config.yaml
num_hidden_layers: 13
head_dim: 32
init_std_up: 0.0475
optimizer: "muon"
max_seq_len: 512
Each number is 500 + 50 x the weight over its row's rms, rounded and kept within 0 to 999. Layers, rows and columns count from 0. Numbers have three digits each. The size before them is the row's rms in percent of the matrix's.

# layer 9 MLP down (transposed), 384x96, rms 0.0422, rows 329-383, columns 0-95
068:437418498558520505492551525471487570561464463450486531536544495456508578506552435532525502445436502503434457561533579548513376495533555413541510425497413543470442575537500481514455501409465444506521473448522468480469434518531388512468561533401482520423409463441462476602582445434488460516
057:487473417504518500504513479457448591424498487482463427457562489584459366511428426475524485462470486480539528498437542469472446472522517503507555418422586481489470489436424486517414598553489459427504479507519465579468465520577554557437587492477571429468480472423591449430488568482419485508
099:531412456554402596514485639501483498507458500478477469488590545484589373564474474534439515489516417450531459476474626533453544496493553541455539518483552459467543455534492498483556437470502570459530551502615472523446533514536430472539501493532580517447522567400459460572540524525531510533
110:405580454593555491484678527409542473451467523460544513615541516536569519396525484490466511507554498545524560471545562557510542480487483481482473491522514577444425515532522436478512560567498423498541438487500544490543508497468414502528481508521595545565456586403540510449487501442538466462
087:514443518550364455512561468501534440510464628429487552480465500508529462501531550566529453556411444438610467479589503529591452493486465478561615497438509456451505540514460494495469556469503437484538524484521509515556435497454453617558512476449550489459486553440500444545472514547521601414
088:452504446475409597468532564470484515416444436503561507536428501471479537523504465493544526497510499508532475523585520543516502494502470423461522620500541539462488388479575521455467643466467570509451569376481479521551530470459400449468534501532447438512509531606577525579424459473534531509
121:386527503530487477492501527566472449537517578479522462554540459515493457564418538582519469458534555462435514559490531498429517538446462589542456507541452457474434425471587409483486457425626455544423428528515531514508575543555481426481472481541443466434624507453517415464497456570483465534
108:493533464525411545464427610456491537506472500456492529509481524458508419542405480494528498499535479477497502561510513538446518453523593512423493536486438403489547466553538538520523428490537450511592601662501486510502551391493480464489496551582548506578531596383454460521518478557531435471
102:584563513487491534553525550489563570462425445428413546550447526567477575595498573629423563465525536430496625533489527428517472506490482499417482426434470532525513560502452435497489452580496459571489467535452504485503502459501488409509479539517503534472413460425413577441498484521513491515
111:474509486493469532490537472544443444560387442586514529521562463482487481475510564473440562550473415458453541526533478480492485531508604626427481480512530513473509560501391527405417440549484496513460578548473449619506511419550492523569533545390602512541509483446579510543497494513511548459
082:511420531487531519529481430511458507512515466485537431561570453400553570560465506498539431559494547574484532532468445537483608518569468545539597468515579542533472482491624512520462587477545536510529487505527514523472463623560456450556404615487511571487539541544491590505560542464431520528
097:530399503520540499467441647513504512602483513521550519541466560505587463493514368418465424512474460504506510499522518571436491479483607506499506517407480528445505499504518496470470516533448532456557554565618526502511446502451500523484417545479451535446469598360565511487510466479421486543
090:415462510545450574507573512526592493612502500487560455561527507444545556530471568505548460481591457552564485570504487540497467527546438452564477500582564618573479573580431523451501468495486519497480458432471505498435548542496498470447529520552543493593448602468597490554536431553480453546
116:493460541519477448463514438514546546548389473520518572434475476523600467564529508488533604534562480483469540442534550559445422498561438545434505437424427464522484432512488387515426624519543428462510558483578469491483513506496472513482498475462385541476529558492465453442573496544597482552
116:467506393490423516539486439434477489529478493541454489502490518512318431555506563537536554559493450515479576428613499541374500508491571452514455428415482448482509489418397497557530485443514494557467479433510533483467426531494429496497500530447526557561514550470495481532409430521477504460
099:528490460458459551567512516528482561515454547482485596437477520586509428447616531567431543561521517513447524472553522569485401459434506508535526401500483402474519526532494451532481475492507391477475502424432504525598439477454550497512516467613509526411550527557486471578600472586542488486
097:505426445492552553422581417506512511429499375563474530557471485523446476582518498544426520450468514523521486584501449470492487466580554560434425486492541441570565462509465586524471588517439521561552527469474580433567435495426455543511512444504407547510543499430512551490419462562532562500
092:432561560534605603476538587477536468512509535489515417387488520421510475509516509430436509444573420505491506568436507485599576497529503562468471539450450531479564461499489475491555526531483477467610414598509506488522528501613468403499534439458519515460475510415518531434502491433518538433
093:466458594473566463518592480535459400573516427526493531485447501461542414512636506503592523462547440540410492478536633525493516525540501472470570522503507477522439426505475570565510519492519535502573404553508538542402484495510438512514505471569546475459561506489517401453535452425522452438
094:525462520512443475560634448541432526588492544459423509424476554472488385476498474494560496529474404519537498450507576493475499477539478486500524472521445596493459525479555506484522473536559500453476514432490550571588474524475573450573544532559567560440517585470427372628494472444501506501
109:546354528516459426446521557538475542560524513535577521497451504537486467470533446518474588424591470509531550470601514564515541529478510479511551565579547454461453518554479469604475462522438473523440570538607512518414438498532482462553505523565519555450476540509556398541546390543504544522
105:582436560555444462455451551429498504507385468496525458496497562554544498529526408497506453407510408477529484521518422514502466478511541539565545487551541511518556589425462509570504547532504413516532516622545500420490452475504475503488433520517501485507509525353484388578518394561494510530
108:476570519484480447447481499451527557550646513340426481499550537468519492466464522474489576513482591550460454448494418496525477494484488375515537479505510580536485519537537580525489493434540527509496406459545497488522529611518541477592521491356532540475502524559540495484562549464444443511
103:559532537544580514531509382532473533502515599403433536459499461482470491529458434591467454544542535521451559510533614511574485455533495495429473450515431472483526431561592531504505467570405531484463455549445520575480520464494547509498535535444449547542587560473550619491468446438538446441
123:445394448428535459509536572455542420478479389468514565479377482524506484550474452473442490496506538510449530516404523477517481544552616540501502549491445509461468472495433505461448531445457448455515490407467489521457507397499495528386480520532495436504519662503515491616555508508521491453
112:544480493501520565442390436520460501433476514393459444426562509502490504524490556475523496529524543428505517466544502489444465544485496482473471561425583508446578384457512473483471563447439459435386479466544561449545473503538477558543569432549509461568559493594548446456453537358512464481
094:469493463461499550466514590435489511478425600475501502449570596550476436440478402396522503634472536429544501541473484561474539512515341517455575476441434509462531544490480487475568527513508526481536471441491491578453549465441467491438484544549521514505454609440512464557460478484566506438
097:385507462516529519440453487485475476599558478480465517508505521467451518467519453508469433543468423509536497496490517467569509520442451471517492446481510439423530409450454511527495489480456542447430545342381427463582460605508501429578513417565518423476548492510563558500497473517395444551
104:504548482473534557481482441531451560448353538414442517413494460559468474496481459501526497412463439521485486580546527590502521564556532512452457531482525476449458540441465533565559475451490536435370563483429445524482443537508500465510510601508436446506471631569446548508444565529523544491
064:587515568484491490663482632420507552581398520444507520472439526480521454506486424563462501410392526495481436575457579592428483508539461516544551471426463504437407439495554484438523516465498473434504469518456518470455494505499438510439516506460524506458571521509460509514507506557509510427
102:455547451470517482478501477500454586521564556471537453504426470491481473463456477449496477480451418459393529404534447561515534462438449536466399492395529575470517462547466510498440555463492492591480623586575521586516427536499459519486536491513443389435404564522501429503452477484555505516
094:497457499597485505434508476509523610426557452505496485524485484509453484470445619517463467487531470495501399517551484443405476537506581542514476549494537440500515545503549512468417481544426584481450434523448515470410496528572479507509482478562512560529369478352465413471451528489527467607
108:440470519556512455412470455510614454467544458477445521528449550505463425529425576441504507462568484495503539528453472561438583494501439533484538506389503490468468524487560551495400441472567438530570473594592486474489555507514494457513515555514635559462513519400551483414482488407533488547
084:544530445546387492561474448461582503483496549452521578494394565514359526479546523469521456641523450487523540513495520492546427506480529505420516445455389560470537453494529476556479484455465463637566527424495430524491477533467451478474445552542463567518455480402508501533476530489549479505
103:563433426523487526462488456639563375426445506554496471475440527557544503510550469569496568535511393485432555573537487487530573505553504477495570512509531482521455566496546492557552491477546534462558483476493452516437564569578462513621549475476395532493496500370565528499492495479458515516
106:462480439439551535445424571554517452449529437516482463547535574600514470543586489593496479425498409461548493555488493449427465579513503439532533568483513473401480471458521528496466503464507461399575509696438536515478503548504520518463499467535468560555496469414508445454478560509517530488
117:407436478526475462468501495574496564616475450454501438537479497551573350490512501441431520388503509463487608529514487434522517492526434505498583564486493507481559438576575533488493538504542475469455559468537492544571559498465515539451600469594526484421428527469574471513539428492550482453
111:517474536460456392449483586468539459480441510536512450517475519476425448530473408498496490421476428515523572520533506625433520504481457545515487568485511450552475541383464489502471474548523444475549543624516427507547439524415502417511452439595498485532528545523475521606551425602466473522
072:511564478570470478547595554529558475525485484460472449491507457548466535555513467564565516469443574512440414496475508480496484479572385552422493525503506363575546531528551459533501495449581518490400530394470521528545490493590477503468411555585490483486472537480541592607512477543541488585
104:510552521614466469567571479564437485464487447461510474439383576493557543597495470512484512560426440417438535495578438495531428536551603585417453460533586502493518524517560518467520506512618533573539386535473491482491494478473490457512532543519460474518564496488507544496481544472488597561
051:605502564435483604567508512413456508516552610450481528476480517566459526476604504525525411485454468472527432503427438561470563514526524482581521447397513492493476543464526474509506524570493491476510459588563590400471525557508512532530457524443564474498539566565441407496471419517573528541
112:574489498553559432474459406559419559500457414432496541473550557483454451548514430478559500519450531455381545542537528475493442497553464505487428559586542479471506574470531524550479411422569577473457507474435478548568503583545457413497521593546457476481540469525511565570440542543561499531
114:500402488578430526495415544540450618516484513531456480544516470523531520500471545519419536391536463477478561502480517518473504439575528494453578499436452486436475504441460517548515497429527566394513545556489539489420501502425436400577460612462528461515485559473566533585454396485556486480
098:451420410526357567507456556532401483529387537562509501567498515452502565453484451535442503478548499547527530518515540560441516569496486518534518432499498503435493499466524578458636499492504500565539470481517507418519548497432454423506408450450466553487562498466517553462452462521513510357
102:539584533506512466575493456509519485462470484489478417533538454475505357442486454455555502375506506607537459450581467545517490406555576521522497535556554457489486480522603483512554468495458498484501592605474547535511575385458530509499521441584511532601501499542533440454505470446566478492
101:523405526546489542506446448617386497549443485506549457552499451571467476640441464474517470478497512460534429513544484538496495454462472527531516494518528544521505465500544510424566562518424555508389627423541540488543508463468538470590449476417405417508537524546443455491452461546481539475
100:513439467544490517497496513503573534549382555506550441523525473489534379564480344544542499447482473459446508547515468532441412448515438497521504489528550459552476478559549494427485499478569500458459468593585452502424572506593431520533498549497442454487531572465549428454566486483488402571
095:495591451411471497499515502529536492454437516440519458508562495443480479602463530567554501505507481475388428476544499550621496473458500508471470390543555487440494518491490564472396478555464601558440443415504471539520520535501508493541481437404495539568536464604484393507544551450464553557
094:428464489497453488480514545496525550467436513565468495418515418459451548512493525431541428528498561482545479457556474447434512594421553554453571506550492483510520588511520428539577471560426547473471513415578579471446528517539517500508564469493510461489440567403439503506571414384542609453
087:427461463514510460541487441525549494512534461421466488442460507524509501465462464501481472548552448620582537484533501490559540358445506343437466547551441501485540438488441509462433478503425406574587482536467484390511481563544437443490555476585567502506525447487444481522514499500529435458
096:356496412498485506488502550553490607510452458504509523550473524506466450506436398476537539433628460508443541471497465500376425439439541461470541460500523518590474533546573540513455428533463572471497461522464485462472496517529437561528543495486523480462439661446459443467484467477520522542
026:391518520515489482510491480546527483605426486524425437486475525447530489489528582408551466428450469471416513497520493409480585582479483538464405490476520501488591457464551416523503465459434566554488478424478497460522461467429505560478424552528553517445618489451497474549417520450570480604
114:467380458512430565482482542581478506456479470564512489519527525482514467496430407441585499513445459500595486567592515554457509472553480547469540405500505517521482475479547539500420541448485518484545498684477469576468434463492469526519537484482491517518587532487568407543439388507574478522
112:478592415594500590547492573441433515436516490433490540529542550523457489493504555526512478492589450495505516517496474479548522452559479494541508489498573518468589433513522509528506489550442436551408578438539558569512537484535460456489433582537476631498391519404447575478504561471437424453
108:478573601460507527592573507375423481544584475505581499518509475445499487427492611472445457547491517539473467461449453503513599455469500500467446465464579553488489553564420451442480483492526546523525502473405592477519472491537521515518404451490462472467518614450515510472579483457474587419
# layer 9 MLP up, 384x96, rms 0.17, rows 330-383, columns 0-95
056:445572582475454514549512499484480462521545471486575524520512480458595549465442502451547496493505528513420410493480435502456542526539405483472451514590419567554479544472564519481573429496490428508447427558454538514501498532387513400475459547554480568415479493541555509519530364531526566402
092:416530511498561518425455400558479557505529508469440608564446488470506472457378500482545475538589479513525571466444443461553554506572520582517457459524476529509468548418511474487520510524392455526531515534461527619435495561406492533489541459474464554513503402496545555481434517588445420507
105:511477535514430454581501505471513451453515501366489494560462417485537468497556525577553441578571480564546424467531533527417568469503478487515561382532526548472480415455499470467453486604500451470501477502431479509562545394566504478463468491457571484543436510505525488479478543487610361516
085:545527396398573609496464509460580529418551460623482479530472481526492607518509481441512449453540506371447568516503503579428528494481440450425454450525491547446422497521491491534416451514586501534553561457527495490465590457501504488499538573480470590449443492479552518512469523477540502541
089:473544584482523387614494543602577375423550583514499465503540528521564503473570549540432539510551518520496542444456493510468487445508524569480479571416482573476511515444528573452516447490504402522491552523537470520527473553528525492412489538446543472550530542575477599516427491568459421512
127:460592500442548443491485450530533513412485432537591572440466525527517458481509593592473500548518463612516528478496505535435493600490535552528501503455490528446444445520441425459436546459526491452467395518483528535468499475529502555569407486551345496464562482470422484450540458473578554475
114:619491564481525509522485529473462518495515538532444473537563485516537488505562547436484452388436524516573564583351421612462490484479472638511552492599479490494377562447431506514530470508545559464472483498538499507510469529514483472504490469527459501543517415465543474610421539497479533506
088:498508456537494542489558484478437468502507562535538543501507491480534484479441429416575445543373431533626433374538505556526443469427504528541524505463493474515465445525487588448542500479490477441539524489530545432504473474635443550496492507522483442527552507540614390605476564529472536501
108:529513506488575532416547537488512509475458600516561469513476435502519481518572602469368451534556429475507506503472487527635512474478481527507420543492515457482584424503509477584489487529533472346503494534544553589513544494524644540519389478491482510472485454556480445537502499490453536441
072:522447504442473409603453470511578534466511490468524559493505518524451483508468529504490471431497460515460413549586497487557426552424534455526434570463481501487569509456461534495494374492478499460480587531473539475541510486386449474485599469531547443462480520478398355505445390566555510493
105:483453550512505415485506461567396440547510471517564514563554458499503492423553527476466488508519445443435585470519540423407422471446579505404541392576462544533531525515494479465438546457458466468538559520420544492495488526585501488438469484433428456489415442367452509449483424466486512489
100:478567469514446494439496455539468449475518581449551606467453544592556483497514539461426400470496529439550521432509482589500405496513556472515471497489450452486474369508433550537517408593537414429477499462458448458519477396521520505442490452499480500503391556457455446500542537509492570574
121:497562440541525373403457495419440476516452474509557476496471478539541507484593553500639539513465487564478445416417523437446456423436428527497492462427493520512469457474487449472470509606530505486504433530530523563456599489476557511464421472478479497438425552469429427537514437500448517438
110:592538485556472579521498402557496477502473502593436487437518486539599532581523492521448521478494431512583543448493545506463541450475543478509430404581466481537524473512412546539575458422434381454461486412516489573623515511504488514545507455468485514538393433511511481487487561451457565485
092:540402474465519479583506439420514463444508519449555461580547520468492585565483471490563484491472509496525459466420480425471635439501508473504511486480475548633464475471481560566500469493486512549484492474566468517462490513542426560578519452425531624550391497537597498476477551447595450498
088:537463568607369426462519408422498457499516559489551572580595463438525532511456435509483496433473462495484495506616536439443484478496465548454475459487478485434487417582469498465546453548557469530521458541468477566582439503487498592508498494592522511573523499487543526562431512563453511413
086:544535403519498599527433447557509464562510525471538464430526587541484422426502570564557577504528527514519544564463506505575419505464497559441478489446588545455509523516517508522529473516469537422495476600446504582463492526617552586464366435507426470484474522546461549474541447498560483459
087:637502456548410523514451462431437501479539544460498454511534473506512509445421425654515466459515632427513538546474578379412498535531510478542530536441486481505513497483530482561476536491426474508479528501476547458560528484576550461483393509510462472455411510529449494541441549550562527534
087:463507507504571521446384527457463473480569519551542549411557501573402509418455440538525434590571493484546566482468532564471545547435407459496524521506508551467508491514534511588540483567418501550489473525524419603506627505597541543522430562546418494448515480479504518467487515475467432470
127:553361572417482464515483506517479555488492506516505465504461500574508509518523502475466583624505445454477509460410522447566544494495572401453521572500437513531520473465479444477440466569390423487518480533560500433549474406521472471480493583494436579618398541530513507514543538496426490532
113:533469381508494473476370444447462466440447447441459545553493503574529486443433548541509523520539459478600513500491501457527468474522505450459574498603449506502504515507348421582513483544615522556518421464472489508462464508572476435521456451433474450541492436461507447567499472501532584439
108:527446518442527435540502466470490490510412551521565544418453547457418510574480456467558511409416411530477486483595451470495608520474458516462524494522462404469463537480446375477532477559457483440542503499455498482482462451507482481465422532588462536494509453523507465407428425361516547460
096:534492507555520516507418535479573539529605452575572548482552599505464515484477531434571513411483512477541497469522512536423560518447545491561567473483579511508503548442458531518477468489559393423527539493583476513566393525493549495497431377496504453419428514541434502488493430488523590594
108:504463451551508424514452486477500448455533517540433487508523392463560404516476513502609509552612442489407494474442463411564531510520538582514496474542389578462457541477464431460534551438511525455470478490516524559469613478502500496459633568479544439500592497547457464485479490471566454460
104:510453505443488490508500468541496523462478431455522573539443497429491494559660511464459492550444432572478609554483416480509463511485510487407529492438539464428483583490548514517582432441518545425518452546446421493530478458463523480469486561487516461471540514458465467349561458559498463385
093:499475510422509503508518515425491386371598499533515548413505555434492532458497515491420394577567478379449509582514450458475537481429449500492498498576543447445480521437561550496604524541482455500494531516487471600499575456461497405591536558509498502490484511507533514502455488431437459493
089:574526567566522482475557553456539508407525537547565492505528579478410536550394427525408519531511541463534475434491551537483578533523518550540444639556479506599490509484544468452510429502525582392554476506631476458424480463506517519433459515493520543499530521454442481442490540491488561449
105:456482471484517530457493530548479408425552519473506423555569364561483580417446542498505492501548464525464436506390491535458555529466571495492549505551536474525477546482473528519432488453398582455523487526538486500532548449532426448544528486455524530467586557560386472404507464566403425499
075:493511406519516523453520417531540353484500426584453488469555493522439512536467426429382503492467483488487529441534506477463455502458464492406536510446497538558597522440512532528489478413508428514510515477558529526466586521479554457512484458479506425506468483563549556408422534443538364584
088:469523494512467568470497489490628482474456518541404610519507475539506472500587551570527422509551494559622419606512557483503535450546584556516518482586533463548461438440521516494491455442538540479463507549400423423472544474439567506530421532469551567521447520565469527495525507507449546434
096:432509534529530482522596434528542345442512546544521465451495469443552462503334490579475470515524565539523512474505475487525487541472430490527398419502488451483515504513509467527431456526471559483454455547522455400569447441465420575438435473586526532584465466467476497600479526488506490484
119:479630564549561428554431468503455451477465456529582497490476438583542509558482518501468474512499474566626474462473477546545440524497484531439522500368554474487484551481477539489534466481562432454458470500554474487481548497456540516486496468568483606470555398536676514459549482472482469549
089:450491544573501448577543377471379493491545539505486386534468500533545469561462459458489470519446474551490511512508524538588426425507569569509552472569559518434500480548407428593495526478461503646468396396485520534503524534527467517469478538512557441501445476550510518507518440507489555464
104:505554447536370475498415495559510525479519479429561467499450552609475487542541479385500472561581489456426438480551516494518611552455520468476480489499508456471419542515479543528604490432483519466534486494521477520437453541573424525576549481456509475686489477506473470583506528476467527492
093:572487497453543466455547500449547593532429540480520485403538453506542475485480378505447502453534570462577464529468535545551517505521475502453411494529504476495505521532611476488563541530432545467534497614437483497469466439448436540419506504498449458530367464596461492394565530523402496454
113:461442536463545478460489453554508457450551490546474482571444491504618363460506433465556534432571504497502568520527476523489476457493425534566553506526507510568526532452483482541490471509392570549472513379348520450475512483454508465504482552465466445458434495630477506542470589423523502487
123:505484473547471470411494461438523517545438443492490523500499515454496452593486573567481505505550522539445578519484532415445575552460487500487474516511498515447505543501539507413480362551493378546476524496544465469535407474560426489625478477454433575442452482530501481478515499425435444350
074:486422481479490473468505386402490552481443582521536492553446512400397450500453535496465496561528440544511460481519486485448533575510559539514538470594428541470434507438416551486466491555455476530561405501538520536421435428369534484566506446514535567513606505481468510564461525538448507476
098:535512521573499486513480431462490418570543544405541462646550508493429422496557487532497598526552570596448440451509557486522450512450592503538474499555548496507529561376602446455553482435399494404527444554495530526499509514529457485531439392467476500486522493518489503512524513532518511553
050:457494480534539480522523448581603533514455471517420540539454488405461559564463544469422590501579572518482541476556478496521477539449511523431532537636486501528603463549451560469501499451596527487402547568434426537534553498513506427496576446521478450444451497510625514485534530486553528497
097:572521438534461471439482497462485540501498505543553497512610552463466386546546485484502550519502548616519494462517513453500459490496568594528414411573532458521508539440571507492475449469426552440480526519458515536450429383536594525551458430394457553552487488513478524552486587545423468435
127:440452466579451506437433435528520564493494432516498490517506509588544479425531471449503550392505494553488599457514519551549553514444466511400488484542583440455478547549583477536495562456617481448497513440478519452345471482470494472514464539463557514470514403510405581544443472450505465516
104:677438548472412488444527474544436575446508464483472490513528569523463495540458485464482597380548467408498509475501537465517538512456411528519430421465514463538451583555442546491557446459495501440550530544524490491602464513431438467550401465528455494552511483481576500442492486435475463492
110:505458427450505492492433512491493487418498540422470462542528456545501452500552561421466516469578541604426456497479494565461531475595506517511503428396571497456584563587520460554520538502434487518535558458470475466457404543490514429524585394465611442511510427533506458384511498535468494476
101:507546547512452507411405541469375478586558404473485449474475538474546514529513480498520480487562471502412435527583568547562519421444548385488535467531484547505487538488471557469484449540485461517520512566491514450524596451517543502509582543650563478480530440569485465558472541425569495465
104:454395557477510538407477512460531428467519369595463511440412497471458557395541476480454491523542519487422559431528487499575395519527543511378550537474475558411594512542542461505507516566482496549526435449405462475526480532491538489457480448524491553468451461535502525500473446486563565548
088:529420528554472551534450442499479491483551583455504611451523447481569457501566519455429436545457460560458497486446531508539546532581511483467508497510437417440517476526434454489573468467519497550580413467540572488626471444422487486444441488589522490428370546457482521537461480601522492514
102:562519460620534484466533593459459528519563431399470467535492539440493471597573595570571435443537569481566575554515530511437483490463533455444544485461570543494456542489474498518541461504545499433617498559473438500510477526494584542490488609489512501539560464454581540441551484447507423484
081:491477507507453567477528531435486554440498535554559579460553524498456455623547476470639517451574543512478498530505557525426553598513581579474512472469583608511400455478485449487473456469506530494448559477501509561588518545518555574456501562463508496493490499517477529578420617461477560514
098:494458592462509490516512485398428500468560533530610451474570517531484493475438524529505487449561513543454420532439436471521475398484420472416489464528487582479416479554466505371440538419547444504426455493441493552469552486539504423508420438544539573459504521567591481468489555481513501578
028:477567499522561523496528479483430509419561516545492563471467485461473492503497409522420520594571510432582528504524508528387426477474467544602557569502477490457458573548487504517525516435452508481607552487642449452507554500614540433587551464493460522530511530474542481601549461535491495445
113:549512563516479521573490492579419521399506450504483409532495490488619532493526473414600581567527583504480490553479469536535462556395504520522589452431588492516512604468507522522445445444577465555531500527488526493507441391523518485454444459473476519485552456563509498455463510418571516417
112:535446507509508520501462529507462473400543484366548488481399457572537515449590537499538538452443462515612449487586475401518614561526557497552514405494539501521535504413514543535600521522483502457501552466527482551501500515509552454524467460431506551474624412485470578486506521495466445565
097:523524480522472453445464453517436454539497446507587490553413445413476495469510572504452405523488477526472548485511439407470491495424477521500496563436531504438446478528465446494515435544423418446594484496525440506538524528475624525453412368478458453505550525402523565504527451465608540544